From a checkpoint of a small transformer trained on Wikipedia: untied embeddings.
Each number is 128 + 32 x the weight over the matrix's rms, rounded and kept within 0 to 255. Layers, rows and columns count from 0.

# layer 5 MLP up, 640x128, rms 0.0623, rows 0-24, columns 0-127
[[129  99 165 132 136 142  90 168  93 119  84 105 137 128 143 123 139 150  93 102 119 157  68  95 139 144 192 111 144  96 170 164 149 122 159 111 109 100 167 154 136 157 136 154  85 138 132 100 150 128 102 159 116  97 121 181  82  89 123 107 143 132  97 183 156 135 101 180 136 132 106 100  89 131 154 106 145 131 167 102 111  49 137 145 163 142 122 135 125 136 170 104 173 179 138 159 118 118 120 115 153 124 174 113 135  89  65 159 115 128 101  58 124 116 101 117 144  96 149 130  73 148 189 157 149 166 110  99]
 [105  96 138 148 166 112  67 104  91 196  82  93 135 217  51 200 110 119  95  79 107 164 124 103 179 104 141 121 108  91  81 127 182  99 130  94 149 129 100 109 123 165 192 100  72  96 159 108 152  97  90 144 147 150 194 136 131 110 130 136 152 118 159 151 170 136 121 206 143 101 135 139 151 124 102  82 112 151 123 135 150 134 161 109 100 147 120  61  75 190 129 169 126 188 191 157 172 128 125  82 143  82 157 122 147 113  94 116 118 102 190 124 149 125 143 102 130 102 135 137 132  89 128 128 107 132  93  52]
 [156 165 148 148  59 129 130 148 121 154 126  39 104  75  74 180 136 212  96 114 150 180 162 149 181 142 154 100 109 126 110 141 126 109 194 118 168 172 138 121  53  93 150  72  87 170 112 189 119 143 108 184 186  72 118  36 137  61 126 154 144 121 145 154 132 147 136 153 111 163  60  94 169 155 131 103 153 170 110 140  93 181 100 156 124  58 125 146  94 177 171  78 162 170 183 106  95  96 130 106  71 153 132 125 102 137 155 135 143  41  98  98 146 120 122 131  65 186 157  60 181 190  97 131 166 129 117 152]
 [ 69 130 182 203  94 178  98 101 100 146 111 135  85 141 131 142  91 158 111 151 230 171 109 131 160  91 106  88 179 165 162 184 114 113 122 119 103  63  68 133 153  86 174 168 138 136 134  71  94 183 100 111 123 150  96  97 172 147  85 178 104 151 119 106 124 168 154 116 129  73  80 175 123  94  89 100 108 127 184 139 156  86 191  91 128 141 150 119  95 113  89 168 102 155 176 170  70 140 112  52 184 156 100 186 118 111 177 103  91 159 126 103 219 100  97 118 102 168 106 129 135  80 140 140 184 178  50 110]
 [175  92 110 182 128 150  78 134 109 154 135 189 152 127 113 109 131  99  69 206 111 101 160 169 124 114  99 189 101 185 163 106  61 126 149 140  96 118 163 148  75  78  92 148 105 157 159 118  86 159 173 183  36 137 122 118 144 108 172  88  72  94 134 118  92  75 149 186 114  75 177 106 107 134 114  76 148 166  88 130 136 128  77 128 146  96  91 136 157 109 154 115 161 120 158 101  70 183 115  80 173 197 137 151 150 120 113  92 125 141 201 121 129  83 170 169 144 166 153 178  89  73 125  96  34 150 156 145]
 [111 144 177  81 159 122 147 134 138  97 119 149 139 103 106 195 135  93 158 145  89 109 123 110 128 122  89 161 146 150  68 148 125 179  63 112 140 121  97 119 179 113 158 116 102 146  97 104 118  82 131 120 175 120 146  75  96 138 132 159  91 100 180 177 149  91  90 161  95 125  71 123 174 115  92  79 148 142 126 129 105 131 205 109 180 126 133 173 175 117 107 202 172 133 176 117 111 129 105 134 142 102 125 108  97  96 108 142 178  57  93 133 113 108 106 172 120 163  69 109  95 160 144 147 133  55  98 141]
 [135 105  78 162 130  93 195 122 181 155 155  77 115 128  77 157 118 163 125  61 120 161 122 181 158  93 120 155 196 133  75 200 126 152  66 167 102 113 164 147  92 106 110 128 132  89 122 142  59  72 120 131 177 184 144 104  79 120 148 150 105 140 123 115  88  94  91 192  88  86 114  97 130 173 114 140  74 137  84 101 148 142  63  76 125 150 132 188 129 138 111  97 105 145 151  89 125 132 122 112 118 141 190 157 112  89 109  57  74 133 168 214 154 105 138 178 103 118 161 126 105  24 155 139 119  76 129 163]
 [163 164 114 147 150 118 139 129  70 145 128 112  94  75  85 103 173 127 155  75 102 152 162 151 227 159 164 120 105 154 131 141 111 121 118 118 150 117  90 111 118 127 138 152  98 224 106 166 131 157 105  93 105 122  85 148  88  91 103 146 157 137 171 151 147 136 128 146  99 101 117  79 165 169 154  84  75 128 109 126 156 134 107 110 136 134 129 129  59 157 163 167 142  97 151 121 151  65 139 158 138  70  95 194 152 131 118 126 208 122 148 163 116  73 136 140  84 162 160 141 151 134 135 109 183 101  96 149]
 [115 123 123 149 132 101 158 136 144 158 149 103 141 113 144 142  92 149 112 149 166 109 134 102 150 157 149 123 149  76 122 121 119  97 108 123  98 110 111 171 155 166 150 127  87 123 171 166 123 101 160 179 132 144 146 136 106 109 133  99 128 100 144 138 127 120  88 128 130  86 131  84 155 163 120 133 122 123 135 136 113 113 154  93 115 134 107 120 164 138 128 125 126 126 118 123 162 104  91 126 137 128 101 169  70 134 111  85  98 130 108 118 152 127 139 183 109  98 104 118 169 116 143 168 131 129 107 122]
 [149  71 180 153 149 134 189 126  88 153 130 101 121 155 139 116  94 159 128 126 119  92 137 103 119 158 145 110 147 134 156 167 162 137 189 118 125 115 131 123 142 128 105 144 135 155 138 174 125 152 199 176 124 128 140 110 154 130  59 144 109 164 105 170 116 111 141 147 122 149 135 116 139 147 189 159 115 124 130  50  79  81 137 149 128 126 128  87 133 134 137 189 156 113 140 100 127 139 112  71 175 151  83 157 167 104  94  81  96 125 103 141 132 105 132 115 130 121 138 127 129 136 183 126 150 114 100  37]
 [ 73 171 144 150 145 118  80 128  89 119 100 140 152 123 133 124 130 148 134  83 113 117 129 157 141 116  79 147 126  66 179 131 143 157 132 144  52  89  52  70 123  83 122 102 132 122 114 116  66 153 116 127 118 116 134 138 162 142 136 154 101 139 121 110 139 105 120 152  83 134 107 112 147  56 119 158 153 115 116 116 148 149 106 132 193 103 151 115 124  56 193 135  92 106 123 100  89 101 111 163 130 128 141 158  68 177 146 146 164 150  96 177 133 162 104 199 202 161 126 168 102 187  90  76 133 178 151 101]
 [117 132 145 103 198 119 120 120 126 143 166  58  96 122 172 114  81 132 114  65 122 108  63 116 160 171 105 119 106 141 159 184 142 142 180 132 107 136 136 122 148 126 122 106 141 115 139  96 192 108 105 168  93 169 148 124 122 105  96 137 163 134 131 136 128 111  97  53 120  89 148 172 135 137 133  76 110 143 124 134 112 133 169  79 135 117 154 118 159 124 124  85 140 134 119 114 152 119 114 164 157 132 117 121 114 157 115 170 120  94 145  69 138 137 109 140 131 146 157 115 100  99 110 194 134  73  77 113]
 [ 92 136 184 169  73 129 113 147 132 167 122 115  94 156  97 182 110 214 124  79  53  96 125  99 107 121 130 129 104 189  94 154 152 167  87 140 132  94 135 144 119 129 112  91 118 140  97 143   5 123 102 122 139  87 160 121  82  90 100 231 130 112 143 157 176 136  89 170 170 135 158  97 154 142 145 166 139 130 122 146 119 156 135 136 129 173 129 128 142 180 106 122 161 140 162  50 101 164 122  78 107 166 134 107 103 137 139  63  96 206 143  92 148 104  83 134  91  82  86  93 106 227 130 160  96 132 139 172]
 [145  87 157 202 146 129  84  49 112 144 127 116 105  92 214 167 116 122 129  88 155  84 149 148 151 115 138 160 176 128 110 164 138  74  88 106 168 168 163 148 121 118 108  88 129 124 139 148 104  96 135 172 136 145  97 125  96 146 123 123 169 125 114 104 112 148 142 157 102 104 108 194  99 160 105  86 152 148 128 114  58 175 154 141 125 142 185 131 156 126 134 118 139 118  85 153  76 159 169 159 146 112 115  66  67 130 114 164 129 156 137 163  84 135 114 167 138 107 142  85 114 116 118 137 155 151 122 128]
 [145 125 161 127 162 131 122 139 118 129 131 140 148 122  86  93  83 127 119 133 110 169 114 118 114 131 116 164  92  82 126 181 149 166 111 126 122 129 110 149 141 132 137 155 117 115 112 167 116 109 132 168 122 166 129 126 112 103 113 119  73 126 108 133 132 120 100 129 139 117 120 154 120  87 152 153 131 134 179 122 124 145  99 130 127 135  77 129 114  95 146 120 140 124 112 190 166 151 140 120 107  84 141 118 119 101 112 109 117 103 125 108  94 121 123 131 126 109 122 120 113 126 137 132 129 123 125 168]
 [118  94  82  41 126 121 153 175 102 135  99  87 139  54 153 179 106  67 108 140  60  84 122  90  99  90 228 154  85 152 159 111 153  89 113 176 155 101 144 102  96 135 137 161 147 139 197 100 116 172 158 105 133 154 100 128 120 109 146 192 170  76 159 139 107 184 156 168 135 169 105 121  82 176 112 117  97 133 114 103 110 156  96 110 128 103 176 137 127  81 102 172 201 113 128 136 104  82 151 138 125  66 107 116 168 137 103 111 149 167  97 176 119  98 187 101 161 155 128 113 143 130  75 171 132 115 140 111]
 [117 112  58 128 148 125 113 106 149 132 135 136 125 159 112 164 105  79 176  83 101 143 156 160 127  89 201 131  61 188  69 159 155  76 101  90 192  81  86 168 152 165 169 102  68 169 178 125 138 115 140 124 152  97 143 103  44  80 106 112 133 106 104 145 192  89 109 122 196  85 120  87 177 172 142 118  73  84 152 148 147  80 167 113 121  89 126 149 121 129 149  84 181 154 169 165 178 119 119  90 126 119 166  80 167 143 131 176 137  38 189 154  92 171 100 101 137  85 191 104 132 107 104  72 147 113  99 108]
 [183 124 131 134 145 114 188 148 128 138 159  65  85  94 143 118 128 172 133 158 159 151 131 177 139 152 160 130 152 119 209 144 126 162  82 121 166  86 114 160  90 116 106 141 104 135  89 144  93 149 113  63 165  96 121  97 105  93 144 174 125 136 165 137 136 106 166 163 115 139 130 106 150 147 133 123  95  94 142 132 144 192 155 107 102 149 155 130 122 116  69 105 170 108 135 110 119 122 105 142 178  62 134  66  82  94 119 162 197 121 136 121  88 139 128 117  85 153 167  65 155 163  88  83 215  95 130 183]
 [124 163 153 131  92 108 119 147 120 125 118 147 168  65 155 106  47 199  48 132 137 156 143 110 133 134 100 158  89 133 116 139 149 142  51 113 136 127 183 102 103 181  99 121 132 135 113 105  69  83 132 158 116 141 131  76 108  98  74 141 122 128 100 157 134 154 141 137 126 167 118 101 179 195 110  82 149 159 133 124 122 107 174 143 125 128 151 149 117 114 118 153 129 101 170  89 130 164 142 120 128 150 134 142  59 116 132  75 117 122 126 103 160  99 117 173  91 135 141 130 130  89 132  99 152  53 138 118]
 [145  96 119  79  58 126 124  89  58 131 132 104 106 120 154 136 123 134 117 150 112 123 110 145  92  79 121 152 117 179 127 200 142 148 137 144 178 139 155 142 165 200 198 125 209 153 151 163 105 161 198 129 117 109 185 122 116 131 117 108  91 112 114 141  97 166 151 176 124 153 150 123 158 124 141 136 130  87 152  58 107  84 128 139 139 141 110 163 148 142 199  83 134 116 130 140 116 140 112 121 115 124 157 200 134 140 130 139  84 123 117 135 228  64 167 129  73 117  95 114  82  76 137 129 192 104 111 136]
 [146 151 165 118  96 107 124 171 200 140 151 221 117 139 109 201  74 143 108 155 160 163 144 168 219 116 144 101 126 100 142 109 156  81 116 134 126 114 102 140 115 186 177 125 135 152 152 115 140  99  73  90 190 124 109 110  97  95  93 116  44 102 101 202 155 108 144 168  92 158  94 126 104 114 140 156 149  83 115  82 146  93 138 170 129 142 108  89 102 128 120  92  99 101 149 107  83 171 185 108  83 168 176 174 143 104 175 170 103 135 110  67  84 133 124 130 162 105 148 114 165 124  61  93 106 180 122  85]
 [141 138 124 163 135 145 190 156  92 114 148 140 118  81 103 128 163 173 103 137 170 114 170 144 139 112 135 101 183  96 143 176 113 106  71 156 136  97 125 203  95 167 153 132 131  91 128 135  83  40 144 127 157 141 153 147 132 103 116 146 100 152 143 147 142  98 153 143 153  79 115 122 136 120  71  83 120  74 158 184 201 121 163 103 107 132 153 136  87 114 174 111  92  83 131  95 153 110 144 135 117  54 130 136 145 147 134  88 125 177 125 117 193 118 159 133  97 190 155 108 173 122 120 162 125 127 120  97]
 [128 136  97 121 167 120 125  83 123  67 106 114 164 151 130 103 123  88 110 116  69 186 114 151 174 101 127 166 112 154 107 111 127 133 127 135 139  94 138 112  82 180 114  91 157 111 179 135 111 194 115 145  89  92 142 131 144 114  66 100 113 139 114 156  52 127 172 103 174 152 126 154  83  84 145 105  99  93  62 160 122 135 104 120 109 115 126 181 124 146 185 154 125 145 150 138 159 113 133 124 180 153  84 193 149  11 152 160 149 153 158 129 112  92 166 159  99 126  84 169 111 109 150 121 147  93 121 117]
 [126 147  32 140  81 109 162 112 150 133  86 138 186  97 134 109 135 133 110 118 126 112 100 120 144 115 125 143 161 116 166 145 152 151 101 121 104  91 122 116  92 151 101 126 105 113 140 141  76 120 140 175 132 121 137 133 114 131 167 151 162 146 125  96 132 168 143  95  83 124  88 154 103 165 138 175 109 173 165  92 102 140 161 118 162 132 149  99  83 119 214 136 103  98 157 123 158 105 156 168 138 197 131 146  75 109 117  99 103 110 126 143 142 109 131 108 143 134 173 138 132 130 109 160 102 124 125 175]
 [146 115 128 147 143  90 155 118 130 132 153 175 140 107 110  85 114 124 131 148 126 104  88 134 106 133 120 144 119 139 106  96  95 165 159 104 139 134 125 119 137 141 130 130 117 126 137  90 114 138 117 117 140 142 125 149 113 123 168 114 124 133 122 130 120 134 127 144 131 107 130  97 151 121 130 119 135 122 119 116 127 114 121 135 118 130 120 131 164 141 125 133 102 101 134 146 112 142 110  72 132 134 113 105 143 138 144 134 125 118 138 107 127 125 143 137 118 135 141 128 110 155 134 118 125 137 169 161]]